Each number is 500 + 40 x the weight over its row's rms, rounded and kept within 0 to 999. Layers, rows and columns count from 0. Numbers have three digits each. The size before them is the row's rms in percent of the matrix's.

# k: layer 3 attention key, 512x512, rms 0.0233, rows 383-418, columns 64-127
# v: layer 3 attention value, 512x512, rms 0.0233, rows 352-415, columns 64-127
# o: layer 3 attention output (transposed), 512x512, rms 0.0289, rows 352-415, columns 64-127
# q: layer 3 attention query, 512x512, rms 0.0233, rows 384-419, columns 64-127
k383 076:440466539492511516492485457472469470537542459571524519492403469477610435534523508536479551508512479526516540508533497445500551526610521471449482538504519445503480538438497497476545496484520464
v352 076:445467499487490422505481480441477474464571531421479501475487535485560465534466522510492540547577543580516515569493465409533517440611501510497452550510511481468491490454506498517441516463513518
o352 065:577505393459504516486463472558552484547490496542445477476485485468481504410509486520523447511453515443525507511457497512532515534443458516455522447504458488539464527496549451511562476455456455
v353 079:475505509439569546445491514502571512520481484511574506533489484478470394468531505533464412528460412431502521517517559453497524449512463576478541527469520494461469552487509468531548526489467447
o353 073:513536493548465479508500502506449508439484502473463433532514510506531533482467478505508534497559511546479530464441501538550464532495497434489492459521508505509558545484548523503423473509560522
v354 075:525590496486474493457537455463572509394472542482501442371544454490472559430501535461460515438501517507489566445584554499492497509508492501472445441460499422451578465440527408515516559441518513
o354 067:558466592505447432617483534536458516518558454469515521571440458419488447504529500463493484490516524445453474568534478533482480548491514511510510534461504503474448553470493493528530418515442540
v355 073:482497481518553590537477482466548491470482475458545543544585461476550460510465526486429518418523464466475508507533495473549509545534530473490463524534493506442543504525540529539504485566494544
o355 061:495502499492396500515476540512520546438523516501530512460480488496488575522556478551530508534422521497472519539543410593464523532524441530418582491436526491526484514460488488544446501451545442
v356 073:521429502521502452542521560528465515431585523472583524486465493550521486467554532448502503469465531543527522550536569521469539552562537562490543549509542571497510550473473481509431525486466526
o356 063:496454463542516537416504498465550531559484425461479469518504538461511588490516609535560547519504464585568491490476517466568498489591482458486520477472494489560453472507533529435558474446560447
v357 078:515600465480451461445535478482529501545496531456550527459506502504477534571572508586530492482551552525551569512490507446557513482474441514469547515400504495470514500422523429464490439476490471
o357 074:513474488481496489596418601467497411485456529602482454575552476498498443438485511534506505558552443436490521489444502574474569528507542514495491491453455491525516508574459512556523569518533519
v358 077:490540460484542529523420544530547477517481503387532455495432495406481530494481455482469554504557512449493499513525549494448514556511496540599482445474436494508497453456479431483472486519545539
o358 072:560484593511519539513562436431435536529513521574506592550540533587518504577501540483513531436444513496469539512525543459532449473517448495502553494562548471504514546475523566481530498451511527
v359 075:520507527535446574494409593530505497578466504471568552501552463470485533488471485516436474503456398524459540499441508527565432474517443528527503477574515528572488506490488545515591512535453529
o359 065:607502459500584548505528471470452503462519487480528542604450536479530564547491555472516478530457512460511474484510514440510469469544521450511492471447460468453576458545469484465404437470575497
v360 079:529494523448452531457497538463514502449505540555482427600558489490485554457550444501551523526546553462505553418470416553423507489539477521504432494519560466487525518529547460520492555505471539
o360 066:484510413526495458524468454546437526436551448466581493514517442471483528468469490520438519445505433546456489590534539405537491572514505439524558477472519522537497503507438535526478509467467508
v361 073:489482469517566453498495546506495506505539529492527520459514448580487497587514472509494526458528526557533504472491515501490567469516503444569448571450432522485509438436506547496477494549474518
o361 069:527537468528457578431474479491428437585432458542426501495483496531552493500488553479483482519514475427454476467461453514514493467531514535476524484511535520545523525503468520502583486482525491
v362 077:525501584530529537473537480494547519541489442515480455470451568611522515497490485481464517508501504522606459442533497526556479515485526460435563474494561430525503511532487533463476448514453548
o362 069:531445464451471449474496501515498472468471530475502475495492476444543476531519493519458437505519461521465534507487501540508526490478465600493478520455491570513490466442524472589502530527549504
v363 084:487526516516499523592533493483538467434482522529467517597485434468460515483539510515497425492525499542483490432492555462518457510470506402490533497566514481456516541530497520524484552578519491
o363 081:422494488525493441488521514548514496556532508472500478474519478520486387493531453489477513491511495478422475538544467565439486430572524574505443612447491527483431519451466452531503457504421501
v364 076:540479538432454571571530501430506483450496581445475546479569410544457510514489543473519447426498556505527483500517478519544526547549506495477466477445497483446547533488536493453533466467474506
o364 068:600485508516530497399464483448470489530537410507554519485506545437566468521515460513500516508473547524447452510496529550438410452444462495493472533512522444539507461545545479525457519504445437
v365 071:485531503527540441532495477564537540484467511528532447503537492512532467509483506419473471573522531488572521488493455552529553479459495485472455500491521437533511521518429437546513490569530510
o365 066:512518508557567564492424523459466452472494550521497511534515495501540546502520532533445537451496493462519418475506529505483437581543500487442505454492492518440510518472468495477538457457484543
v366 075:528533514455498503526477480437505560555467470530507478472508510411512528517439508512492549484523540540544544514587497530506467538433453494502516483513506537427496501523502582487495485523519537
o366 067:520509497488564530470505455399512557480515479532501557551511495531524493476523445475487497469504516413559500465527474468553476505543465551555459539475524492535582433576610519472475478492504499
v367 084:450502495476499445471519451548517465523546529523477531529516548497453512498513464533468553492506491555490469528439458500469480495443526499471457451474529533545538434529441520445475462512483482
o367 083:528461462536505511496444500475455487519441523547509433443531411515522462525522503499498482575488455457557466567557527466488519489482492537517471519459472443503521458454516481504488496519533534
v368 079:472498499547511484466452562486564491532519484573503565473429443527494539461537500483544553508516490448521496493493498541511479523480564472480420489471497477495436477491475436563471553430531496
o368 072:514479526521468512501524449529435503483450531486573406622536508455535495550471414531478522489518448454479486469565526490517523562499441542460477537528462526501523511547503517407529479486497530
v369 074:513485495490535482525445473536460492521540470531485484418445503481567494385587483548484579513495462488538459523447502512554536497514584544484526538469490494552484436563456556487553480455453492
o369 064:507471491516528535498548487460508601526444499519452569520512521529541526551436549464454462493449521579513491455566501446545515492527455470521523489538501509444494522490527549528456547507505522
v370 082:453505570452507488521605539455468428522505523484469496399547504555510449473522531469500464484490494519522505487561506450493467491478477397461508469585460484472467440527397483498456497445410570
o370 077:560483473522508444480467518515493530493525496423541469456441461424518508457503460525497509525486415466501515498438506544467524444481485591484466499460505521501517469480600521558514474494552499
v371 076:499462518472486518446494474493489550514510475560475536487447522454482555462497521539503508482560503506543542490499525449468537590567477421463493556605455456540515462501473485429522521491467513
o371 067:402550578515498440554558486480470544508454538478495489453517461529510415513473387553440532468511517460520535560511500555504482529488533545557493460488500533490495486502563461490462494495531515
v372 080:512507499474544502514568455542510479545504481618530543578511437463490586488530418460502531480480484433433526490487485519496498469559504571484553539521574535487447481446577496454519473505562509
o372 072:454476449577481517458519543530515510463529493410538452469464539517529490511458539482499513525526498498505418524492492452525496533433488512510487486422393487483499507510557520498540425522478502
v373 076:508465463458468477472529573475479535458484508439435491496430490452567534536431480501524508544451507480480559487498450497468476434464474509474442475489498497560455497542463579597497438480549493
o373 073:543539533517586511478559383498490552493477493510557547549523563537453476516501555482479440470524511505555493447508523471508565598539510424517514507505512474552561484518552432423472512509568494
v374 076:505535490481604427454496468508498489504505519502548506447484498539483563573566567471588534524459467585437525538492533487546469546459399534543459500504534501480514475552542445478497443523501498
o374 076:578436511548517520563505547506485468484531510596524424486492553467557486478478524469476434516479477401544493543483506555465568509540566542515518439504454500527483436515487470529534494476529515
v375 078:478471492487480527464442577565492564515467465512553537492475418506532482468471491536493510517516509504532482555424513469495441489544462522506465551497455456475471530489538474482488506472522567
o375 076:529544466464508511482573439498509473408543466546483530549522569522478513541489541475569521479493556528543519528514508470531544502466514470476541487500564509515527480547497530532488486527479468
v376 075:507422525507458479471474540547491512560547558538489410479540502464553507473504475538422401532575506497431477480437540460548550570448505513542485477507457493518499550491523476550492567495547567
o376 063:484520424492501528564478494487558463444455527456448543472508463484417541479466500448609539464427464509542517504489501483492447557506499479428545515527561530434472498531466506497467528497402470
v377 075:523473475444475502479506488454421442512513468478497493494483485538501470499457444537441539551451521507490576535521503507500474507490500483512508476444553520469554510495497494554466510516538553
o377 066:507475468515421479523530433516529546571536486498521522406538479504461511508490565479524489466462524438490464508533455457528581531479494486508567527604454466459468489415440536514573476458495453
v378 075:534487432423507487465568541532548510491501488441459501527563466513421467480535579528583436525452499514531520458482502503520534546547490551535473378483497477579539471468492545523454539493469534
o378 063:473524544503540544504453502531513556500530539489559555471431557445535463531526509538464594496542521596487413543577505576510477523464497485406535541517514491462516478452520560499506518471533543
v379 081:516552506448419490488538428478554455445477426488544513501503486527511469473516452509509500522497528510518543505538534502489505502442492499500466462486516492591512446570454491500443471514568520
o379 069:572437584515574544488511503480472553543474425526488475551492501490524512528505534453391447527495497507466511505518470488502490480533501455499504498560465507437428496454507512510498476474542506
v380 080:464567554346511568528554449519498540521448571491531451412454523548548501592426534465508487515533559554491404544495512462494464512479430533502486477485486542512512481478491476520514450504571533
o380 072:495431489571483460451506552487523409508507463537511503486527473484516457433525511532458449503466506451504472474463487540557533477521535566512432502496437501465475493511460459433502477522464456
v381 076:539525545510416476475547445561445484515455498469498423481513497509541537448530460476491529493527503508493575465465516439499582507514428485494451483515512493532458489427559428525485476479523598
o381 066:568439511541576515532506484458511536485503468548512550512496497472500534550551567481505532517486552481565543503599538500506417529491491429542498488484483570493489475535553512529521472438492500
v382 083:529357481460451480404486484549585477458511508516551493565493472483507438494433526506448483519513465446447515530490463518526504509495494495503486472495441415557534493532482569530485493436546448
o382 079:439588529544571486513548471484387535449492506507453516549505489513442561517527473450509509521490520542531517464459485438512494535476450444465488582531465534466520539532446500419445545554487505
v383 075:523480582488468572428430480505448444499506490589528522522512587538574464469523543500531513559414477478418465503554496458545506490492520502495442527501517497497439488457515495493460484504535517
o383 071:566545458511483481466580430542505568467518483407472462492509436497534590461481452515486517467571444523575561421564486507531517512423493481487498524538521476516556463605551470488470539491543523
q384 099:468462533493477510456487458416550436469503454519469435506523473444562505438567495446424466516418428462550475520484527457435484456532509496515486552405433568530554486533519514475448443480563460
k384 104:564501576503485492466466464420518456491457474472504392434524501513595535481501507489467495461445489459568513518484576485439504449484529515492444494406466595503530470505502506533484498472549458
q385 104:438544558489458530470458448446542497506470537492548499387543519513525431424478527578510462537443388424542476533503512493528444462450467500496485427472461417540531484489541490518471481503526461
k385 107:473518529472475557464456403497504490493508476459508476508537559528432469552454551541512507547399507489458503554532533532471455495524449528494437435435526446485595481519478529494551506507435540
q386 105:514517517562491425543465576553488520501542436541575509441484490463536513479523462486521465476458460469510464562484492435547529498512536548440466483538502544575517538529500573515590498510522499
k386 101:520493446524515522537471479486456536486506516499518538482522523437538522450488478481446414518491499438583499543514513507494483460480447568486455445518488503556503505525514576562511469482450492
q387 092:562525517511490534438482488506605513493539489504530484496478433428632595498519481406611502545518494464528482544497472431555446586483482474457489490482465525475506536509443406462478484461450460
k387 098:535537531547476507468385440525525506516533509480516506511498539469473540500467544492578480543525533505418477486510497470475474467485482454423483484445506518493422496550469453494448521491506486
q388 102:493475507463496524478545484497489514464523532480468432557461506547480514477519556520519517497526545531481544533465556523451509483519444458530499489488514537530494489544545472416438568498491492
k388 106:491591446440492545502489518445473475481570550458443480476444464512525478511468509554443494471511528526514523502467578473479498532526494430575538540478533519537534509501526458445542557514547475
q389 092:556432430495518591515587520470474521520544530490467489517492511519490475527506509498499502561520498425472467543453455484529504464514542356485536515475540536376475514445443456519572519471507491
k389 092:520508531563548491544603550547472483519520483543523497451451553466524515473551463515563544478583494415486494579478482405469485510472530414470509443529483534501457552511469476524541486471475471
q390 100:481531477445455415523514484516479483547455464516530466450540575488502404560544577574423441504497498500488460490502503467453544476488478511496485526510519493493487489522492495569483487510569474
k390 098:463538494447497540559472548514534448538448500575488499501485523494540399472510559548444466467496504493480465514415516490446541475463520564517494497511508465528462450543547499482517537448509455
q391 105:458513545516526529527460476478557502512504480492501468548448502513488587528529506547493515467439550518453535531416529506479503466530556471471540500506471530501519486434457508496538414544536518
k391 103:452522522506539515511524552481520463485471521456476542535490515565498597573466488513481502566473551420446487508457521544457488467591530440507560465444532541497557471438457546527470504464529495
q392 102:493513513479482503492519496520533471481512471606458496458495545497512479534474397443484510492428511517529507531468432469514453439488469545507490534429476477451526475568496509523546483493523516
k392 106:532561487405451522428509479460447476468514456535507449444458435461535470507520504464533482562496548473478419447576482579541457517462509486428461471446515457501543494461477493522437489497513551
q393 096:470524556506503514423519448516535502547535481505454507591455548574444404501416481527516469513482528455494493482529474481495428486494527467488454506474536491540470518469495551442556507479446482
k393 105:493511599503364530456506551542543534504541472547445418497471510525512472506470458535436496535425486527511503468519483513493504489492483499532497552540468512532528517546481502460496498499507562
q394 098:509490563534587516472501561472426465567507513583457484494535466578547490509524396540406519507475471510594564510503497488462555490490516520467472537530454521490484523427457485474374550470474489
k394 097:438375566460528511458459526441444509599483507583499492527523505527475510460557452506511484449473487568576542490503480548474496452496540565476467484480454447449469522462475557466493505580551526
q395 101:570443495459400516482456480504451494536456518518495479497518484518530505482547492552459451500516462517432472503526478544496499514529465437492485559502506514534492468587499458529528555485558519
k395 105:506502495478522469551447512495506498462469551457540440494516519528422412452564552490466535460495519524511529533528478591478501461539468402443519514513455496486546433563518478611566546446585454
q396 103:414570489461553549508509484493471453519534480424492487504515455541523428504495543532485458523517521471487562524452456571529462478477518451524498517448507484504424472482455441479496471471477543
k396 107:446544437503559524508518536447428541499443508477500498488515540509481440479495549480475423526487515499510553532530423525489461466567529500516545583466509492479490499491480448452448515535521554
q397 098:514602494527511530527542457493640514452521470456494491473486523413446503436560489527490511446566585463401521474554512544544458431483472498546555595454495472437451487498511504455503454546473552
k397 098:511597544539513474482563501520546473464518508484411522481496464488531499493506534521547480490520548437413533467583460468496433476475452461520496583470511536410465534434446482508524432579491516
q398 099:516489499497483460563465462447533519437508476497540451457513474512544497514574509469460538553597511543469509506554503505457503553516458455468503515551484550500465483479499465515414477538509487
k398 099:453427509546487486542466484502509462485504513486553455481511539486561432489530529506459520463553462464431518480574439495456520464545440516490577465560506452522513515452511492407467463531480501
q399 097:418464493437475483524502525546582458472545519509496527480492525437445552573535507498490529527455522469482527504489456530438486395461491483511507552476495435555466463475479518555571532514542521
k399 104:432427482453514497582490506527629503510497481515492521457491535443520557538467459512469523476488516510480518497435477549521458440453534559508465528483450503548453546512452527582565482469558507
q400 100:515514574507488532529463513461497411486476493486526539497537531566487488495517461553490497419511501468485530489530522464422500503489512526495519498502565467477524495572467504490517492467511574
k400 104:536549476457447520518547527484507448500527471513510613508526475568549501467505488534503506491497509493508526357481489532455397475535461511566534498548529440496513517523536479486538475480495492
q401 104:496534476451499493477564483500379439483493485528504524485469580433380491456508450531459463558491525540507484465469475494460522576483481489560445548523547457458500499532505559496509468525415517
k401 105:514517536460514510498563559508423512471553499485528485476524534458432517462477510500541473491463522466491498448480441461479495554501488463545465522514492452485495494531568552439518429511456482
q402 099:525464562521529452501542564536477484572536543445480536466527507500514459511524534481526515521483447564517489472441511482591458466531561515449453570516582507440502556482436496516587517522504479
k402 099:482496586449501460428591588584466456536513574513483541491466488535554448480512452510477466480497397550528584454492459612528515472428484565546477470538541560476438522519461458478516480543532496
q403 102:466477532451418505505494486527560488524517418542453482446507525541514475515520466512483500517423617446530412525481506486532491515484461502548544437528524471412519515493496487455419447451489497
k403 102:474483495508454512515443481578519521500459489539501488513583577567409499521526513474509506500455488475413559561534495504485451487504495487468551499572495508440497536439499435516492495473407481
q404 097:410521455448570508485449491549484472510507498478554486554499428483435513517455530488541467571528523471453480514482514539536476459536570497471520511491489550573455520450480514425516443495514533
k404 096:472533550463556493537535544549514504486467455463469464493507510465481536500448506454426455492549565525455530570437463471520492454522503493468507515514485443529479506440464471449533444519534466
q405 104:536550595490542503566447454534550531485446463619564442550557543534455446388477464526517498446532505520512501563577446465464540500508448479526502487509518420452475491519546474553461513493536575
k405 102:504530536497492528443503499587516561413496481603478496555505472541482497436534413591455551470539442507539504494582472436509480518417472514475479537539509479492505508452572500546426535479524493
q406 096:530504478487426564503503422521451515452522590506511520532512458463549631512489579568536502510487454441488451577469443518576496485451522545496473436438471468521502444533499518510449525546488517
k406 100:585513478485527567570533563461399520447468498502476595565574514509479609551519450572594511491569475466492518514491461472469548522528418558560478506470481552484523440515502515521455546563514556
q407 104:482515497494471510490448486527513482511494490459497492572507514561424429560540448438491522442498435544558454514503517503464487467501485480514515546494529484489535518518527539474464466477550492
k407 108:433488498511502513433490394463510479471520528448520490523488462455459442496492472494555577447555495478525537521524588499483506451441492522529447583491474430568585444511530529471507465458457452
q408 093:587557498481502534510568505481527501478450478483455504541502511532530549500484593509549491499470487476538509511426484439529443459543515483536500469534484503496481512522467471467527548513497532
k408 095:544556491497478478532491522424518487483554447423537527491480512512481518534481540551519410531466501513627527461464539455496451522481467446530518423469504534545441537533506467493481516513459508
q409 105:546534494444413525462489476516485527493522509487456537508529514522444504502543436539508519528475449600487522573479481482533487472554526514536536555511556474516480462531480442506482516467502482
k409 102:465523437442451564418533501493552481483517534519441495487488493436467551516519517479471500502494506500532595567478502523547489519512516559503497559472512441476501554512523482445498484523468511
q410 100:531434534499535439528548499539474494537513537457494535504539509443428552514561491560496475441506462521527489476511476469554540568557513492533524614523466563565512495424513434549492525456474490
k410 102:490470501480546475581498533485530471468519510504494481486485483508508450479527544584502472494468470409454586501491496432593514489540543526515524594469454557556582526460461456464487531443419481
q411 109:502454511466456522458552531475407518503524435527487506524509543467484507483549508482465519483551486531442478457566523547549465509487443534569496500534508457522504500508513436444486486562442497
k411 110:551512518474519575475569470477505492484536520529485556523498515508475536491477473568522537530535469527503501454514493453518468530408483542524490485452489478476510503521518501468554402498561496
q412 100:451426443510464515580511488510558499425505453511462515509552442468506535497451533504456433533495508521427448499529508525522536488410478520488519456464556488525466495546530501428467471445509462
k412 101:444457419540540439536492571526534504466509418517545470466479502445542570496480548421456464534488501538435473461507472473504496477489496568455532480466525520515490537575500445406480510493462536
q413 105:586461476492558446492548460564546525434567453455474505566467502522506509452489503520491529553503438527531477432493544552443474469486479490460405417446489428451514493504510576591504472500474473
k413 104:504410516530487458476515458532518446494441410496450489497515540526490426485470471472506560466484485502531528456520497477441523424423491564495507479514528494488490542543537491476512474560458470
q414 105:520583531467464483510483541519495462494527482471478459489604503551529519487520423548495537460505461548540473522492527482473459511507556499570476499452490446439535457498469528523475539476444435
k414 109:530557462483496474497558460549516454543562453471510458476575462515527559576529472512488563396487488553536525530488491487508523488461542487517463541504461519467524525542411414474601522514503485
q415 097:483437439529555470475468517534507472474507468517472517454524539449466484560482512500528489479515514465472514512573508566535570584589527533520447529531534573503501431477480482449451476497528466
k415 097:527442463472553508463455562506493509470496540489534543536533562520480469540449516436473452454451471530506558488541470565576488573528498511499473521514620525522440453525471489568456507470518514
v384 109:578520534491485503505484517534513590532502463584438500492485469541564588441531522566497557552472494471538491540494502449460526566490461510497508534438482483508550468482527535510424502503523523
o384 118:486551480486494463508474468507491453519470455442549499500577506439487411462519425452551459413482529503496475460486495545531441425523464539486464493497509502503513539521491517482504511517497561
v385 108:531483478539501538590551527533479549471548462531482470501532550541541529504495447501519448585488525522508513451513520471510529552446496519534424509501529553487544527509600468515518469440526525
o385 114:451547510447471503446441459476541497509442485431509490461469440438491465558507542491484507433542492502455504545485462494480492547573533502494547484479518490462528487520427487470503446582508441
v386 111:436541440535466486488575472504424438577452510477502529567492458393475507495460440508521504470463525498465544531487516533482539508499456487478508468567510499590408571568442537507498526497545512
o386 130:575382479504489489492464544545567507458524467500483410509560563535502496465544537456491485497493511483558492469479488494479476441450499497503476514389474540437549500480513501516487474502486495
v387 111:497511466551434468518532491513472513573463521435561431563442512543479365552521469470521455458500425513489558501479531430444476512487485457499427473482500532534469506481534503460551527538397525
o387 124:441496491415517484472494528494472493453536456577495575450484485458503619468448481533527475596447553435498497463477450529501576483506521486491489511516485520443490457466504530530471482470539440
v388 104:460504590481494458498444494496550543454502497515552465533531558522494504471519484530467531503457560464525481388508509521483488578513459493522517538439469522481497520526469479509510464534455474
o388 116:540486493500459488434475516421413479528499468508462550483459447477486527483449499534500457476571467540562563478467485491497490456522536500532386489459476473558491466462575480465528539457505542
v389 107:410473494499487481446536506467493546456560410543512480512504572476484506509512522551527494505524517553513528398521457511521586546421519567551513522510521507491474478517480580475525519485511570
o389 121:533526478488505520548495491557510481518414534398500476474529417478510511492491490432438462533436468506418518607480507515494401440539447492501488477527526479446413476494507479445470516462480458
v390 111:447535551550566449462481443478551424482501491493475541560509522525471456501480481469502456529517469512533496509526512474499466485429488486461569508454503487605541520585451545360496515459497454
o390 129:596450484525449587519477504487406484534482464469543533473529569473479519448569505536506542513466470504442535513522488501495498536530506476563505509546449439446505470464512502548447552492551457
v391 103:477475554498425464552555512444487545519485498491453504483512448469470477526523470551479529422506508481544509432514553441535459501532472519503497585505514573505465472449460493505494415490455534
o391 112:464507515465522536480491490540541475501495453515485571499495538556555479517442532431519443517477496511500446545429495496444478456481516501502523419482420423513463551507506531494510515483611559
v392 106:462480468555533490513431514483516480528491429498423500553485498552530458500402554522553496502449377529502517466596574463461470546457534530568465487543455494551531498554453451422445625547522463
o392 106:571496490460531505480533506565501555465527538485566464498488430410519510503557518487452508527513620430418426550431452502507508471525466493476540541502521573398492508463476499541536437475508456
v393 108:474481518495523473498393453480534474483502602501552568411461474555558485539458502567541537580553466468581459536450498519516452495506512437463463458451486567564539542527536494453477527553481462
o393 105:519557462509475458576555489471453539480461400521477487544596545461487491463481515506531482425471498481391504468555493487526569522462505556550550504527519444483459477499484468598479532488522498
v394 110:531530504459473552486525460537531492502542474437481567580410522462513490443571547507489491486415553508495446459449431458481555403509422470474450472497462469477537505476467509547577539551446489
o394 115:457424523537479485508493462475511527515503559583520430467555513543480512524452457535502554576528415499491498520535547516602468531543557538540562526503471538525450465501467488473440435457555491
v395 105:349485436490494459452549557516466474473483503441503575540487515559535457536389586496466568493481477547469505501470473508507510410515580497551490468520505464547471477561571525548578523526562481
o395 112:577491538482450491523464447528489511499486555590508448529488487487452491407518441551501527482550537428483506534488509540473451584519460533496478551555518515487526437509488497464440534499471482
v396 110:485490490571507458427519440533535410536510479532549560467462484517510489519476624491425475551549477488521479526497485476517490464452495527470541484503473468532438489568449527489556593454518563
o396 124:563500531478465538509451554431512527526440511540515458504548553500503457449557430514513535446502469476579494449533587560499506470467477505565468502440552483452543473557532516486517493496556512
v397 105:541444389514472501470473488548496475456475478560491560390421527480494540533574519499454484569486423507543448507504544590460562556519424451504507556478482533485606563479496600509513487499533524
o397 117:464488590524483527506541464446540589574531556458472438577587495569531493518463492496572557443569511545557517449540472416536445500456563524499545498501506452486426438531498470498484475499496503
v398 106:554478426518500506502469453489525520528498496550490509502513533501564564444511429445581480478569584519491501572530466452541506542549477562404462546478517531520466436534543519506549542587498494
o398 115:483563525478537508500560498530454475498507514453495529553522485514451503499455538495441525528448488507471503445478507471450546488509493438559477492530493520454491600497468533412465490478487460
v399 099:461508530474479504489495546524459564488448528530469441481533544494522460467464577591504442522493482561525519536524519583483593450481467518518479479545504456513463548537530489572517599507459486
o399 106:532531533544511491524515503438551489466530458424510528476482445476487581441514433451534569500521531469470526477533458452498420503449452483453529490475452575466521471511472461447483411517443496
v400 109:446469600444532513482490505499492475589538463502561531484503566513487426511422491516472439501456484498495513466480445525524537505542499578504454562567455474457513473520514431485481482487436537
o400 115:536502418519529540495558491522558543420458490457454524514551447498530588539535518460475512532512507520420451517476533486468482490483488437521584409465505526530527566465493557462548496476534481
v401 109:515428473463512577518527446456489522545494448524582425451471559472512451561479576484560536542492523438441500525449493511507493467523571555505514572546548499447458482470406492461496443484460467
o401 111:483486458509533485458468506457529523450515510420458548501534469494515569515471455512503491488546514546509490516536513455469552490544470451485495450469488507464554490536579539516536506479539525
v402 106:499493531510512483401568470519502515468521510575505497465499481480506559442577569417514486524537556465546532605503525533510540475500487461545504556458445531482553489568546513486489472483484514
o402 116:492550457479452491521462517511444557494503492505527488502548522501459502524463484577449516497548506537504441521497529535535490528467514579508495491535565485511461465445502498520537542487565463
v403 108:459461496500522518500514508489518549539520535482481530485476551456536538528456461518517502489536535493587512475514546507479525491515551564508520500505518458494485516549440538525480419525519431
o403 117:464497531419452495452525471556480466494533459453477482488545479556460458496539578532481513541479488523448495494488387530527505528535466465510509488508533532464598486473575443528444508471455453
v404 107:514508502530525506488498496547541486460485516483493463487487501398474514496501469494436603442562490454560510477410537550516553445545533479589542583469531475477521577451527492492514472593465551
o404 108:451509461518487513557513569496454547541526448533507510484494494524567495507524610506521463548466559539425490484538488554494419572520532523457499439513477545625491469491536518500488493405532443
v405 102:554498477459475490532499571489474466483527548449499607542521484509558493512514596470482491490488540500468534529478451470472477506499465415507554434566481480454474498480463541551505460494517476
o405 105:453458551541554550434478403551485461516509420546497428454437508488495541475421392486523519504482471447540458520474518494504481466496542572531455551477472469502514430538519474479496478467541466
v406 110:506479389543527507523483500502489501460483502437508465498515541491488470434480443474531540451448548521514451525567531502572555498465479514584516499534579441519410479458446465459486542490551516
o406 109:469495597477509502510584526502516518496486508495495542520486476580471429521538572476436457540566525538391505482448498428462483475543467505403544474427479596489536543502481533532505452472462505
v407 101:557502526498403491484479427567521550480498499492461472472486507466490611460531492541487463487515436538493484464442528483574508439445427496496458464476558529537518488524487414492528524456513519
o407 108:387514519478521526482454556452554464517490481508509551478532527487485427515508454431491541508460540483501559498559482471388508521479520411487502587560485441391501569474510559479427492482480521
v408 106:518457475483534509369502465452514526486479516436516566550437481447514545449553537473512519534512587482520467485557455562535511536416470472516505449540522521473536519574481569459474539497492462
o408 115:443554511472386478570486566584479541512501504564501472486564507546456466519501427525468532512557450539494475509460542475472501496523496519510435562518506510487401509496484510550484517470500547
v409 105:510492494495488546480461534493535526550562535591503533484406574477545459473467531518516388597476500468496468483540512506423505500443527496542506499547498480501486484510424483543475523545568506
o409 114:496505498504438512497515492469493526501465425422477427516616432471485576505557478496538510434520490525525449530486531486557483527522520481435474489494473512525538528510552490515452459467480504
v410 104:514488503541477499445536472433445479531451503538486427540535516514468470486496530505504491503459456547517484441533524465494476449487555554524487502560486506483510542541495462575534553532540486
o410 115:527499503470505457480559522555557522479552524454489510473409486441524556534523445518533458514639534499441544586521470511549534519516453473557499475558527521449492473503482467500497433493489514
v411 103:559501474557495525496511495452510526427392494475448480500472448489457509490571550531450528474499485436565463491473490542496480512503536436500480476527509503480468471524452561553499506503546449
o411 111:453538466417472461484484489490456489545563512529494470448516498473510492478492535572521520522537421505480562490512533463489541540556489542521549507576550512462562515552541518460472538542504477
v412 106:513480547502494473520489504524473406529476526468527596471492492514452542496468567526423509488386493508485445501491513531486420609484498537528465479564473479494569546461488448544446495447534455
o412 108:530448475508552502491519479456509579500501514560480501540464516496515483538561452483534494571570497461610553507517491476577524469535505506496535525472503556515462455572489530487532534514503472
v413 102:505506494556532524543509511503520458471491569522566516486553455547512528511534532473578554489476506524507469525516475473443555486558563500483550518547429528540484487437498452502513422553579377
o413 117:501440513483528496463511478525507567521508487491475542499462515449551476427439452525473521543507567511472502420450507497527481502492484490543471521486523488493529504601513495504468574409433586
v414 107:566475524583518478421541484505593505507410533560528472486532497483519481474499459513520503567456512526485457592542445452491550437512491503560506537444523514433519537471499517550538528476484583
o414 113:415502417485564484532500546475404445537540528476497579487476573518437513576539500515468537533468432500458533415462526499498470519554500525434460449551562512523559444490486528486497458491532424
v415 105:478565533475489457502475480442489424527391478473515602470471483519518507461505563496484434511477535506543492442514477557429529542481501520449545492426429456462555487497558452482459469467534461
o415 107:524419505507541541505504498557531527501539522480498505505500584489472513504497485516538578532495471531568451507445526432646513451496538440536450530495475481548482504563480503460552540465519506
q416 098:478506468563482461520535544579521472507514524490567490504439448482479535497445515465445523488521551546536418583528469482426488495505500511467472437438506502544512563561500376529508485525539501
k416 094:495463519477486512531437487525550540520507469537474542449495541571546482517488481472520498507468436450478510463554435494560501449508558515503547467488449566429463470426430398450456584540448523
q417 095:538504478488498412481460571431502493553447438562504441547504443496536440521515508567519476606459544474511579468444470593484537475414455486535479486515560456481444532487510435503515511477412469
k417 095:530528491463532513489460538480470512511517553469507468481482432556528456471534439562503489546417624511557550503431506505430507501479564439508477479522548530515490529529542560560509462502443474
q418 088:501517451563517495544481486501450501502489480484468466561540465475524496466525576523614503532408481507525509458475507482540492434521532512516508526518517556467523461483422431491511508536557474
k418 092:532489450515547458525514460493546509501531566557499463489522529461478483548437569450502463458509492452452519462422504515494493508486497477525494504507463459566460543518509388466542463445528562
q419 092:511524416538484525446467460564446472501500527567487521463470489546523373543431493403434492405542552474476508536529474537467466447497535465421432547412456491537531480509525490493532502459466471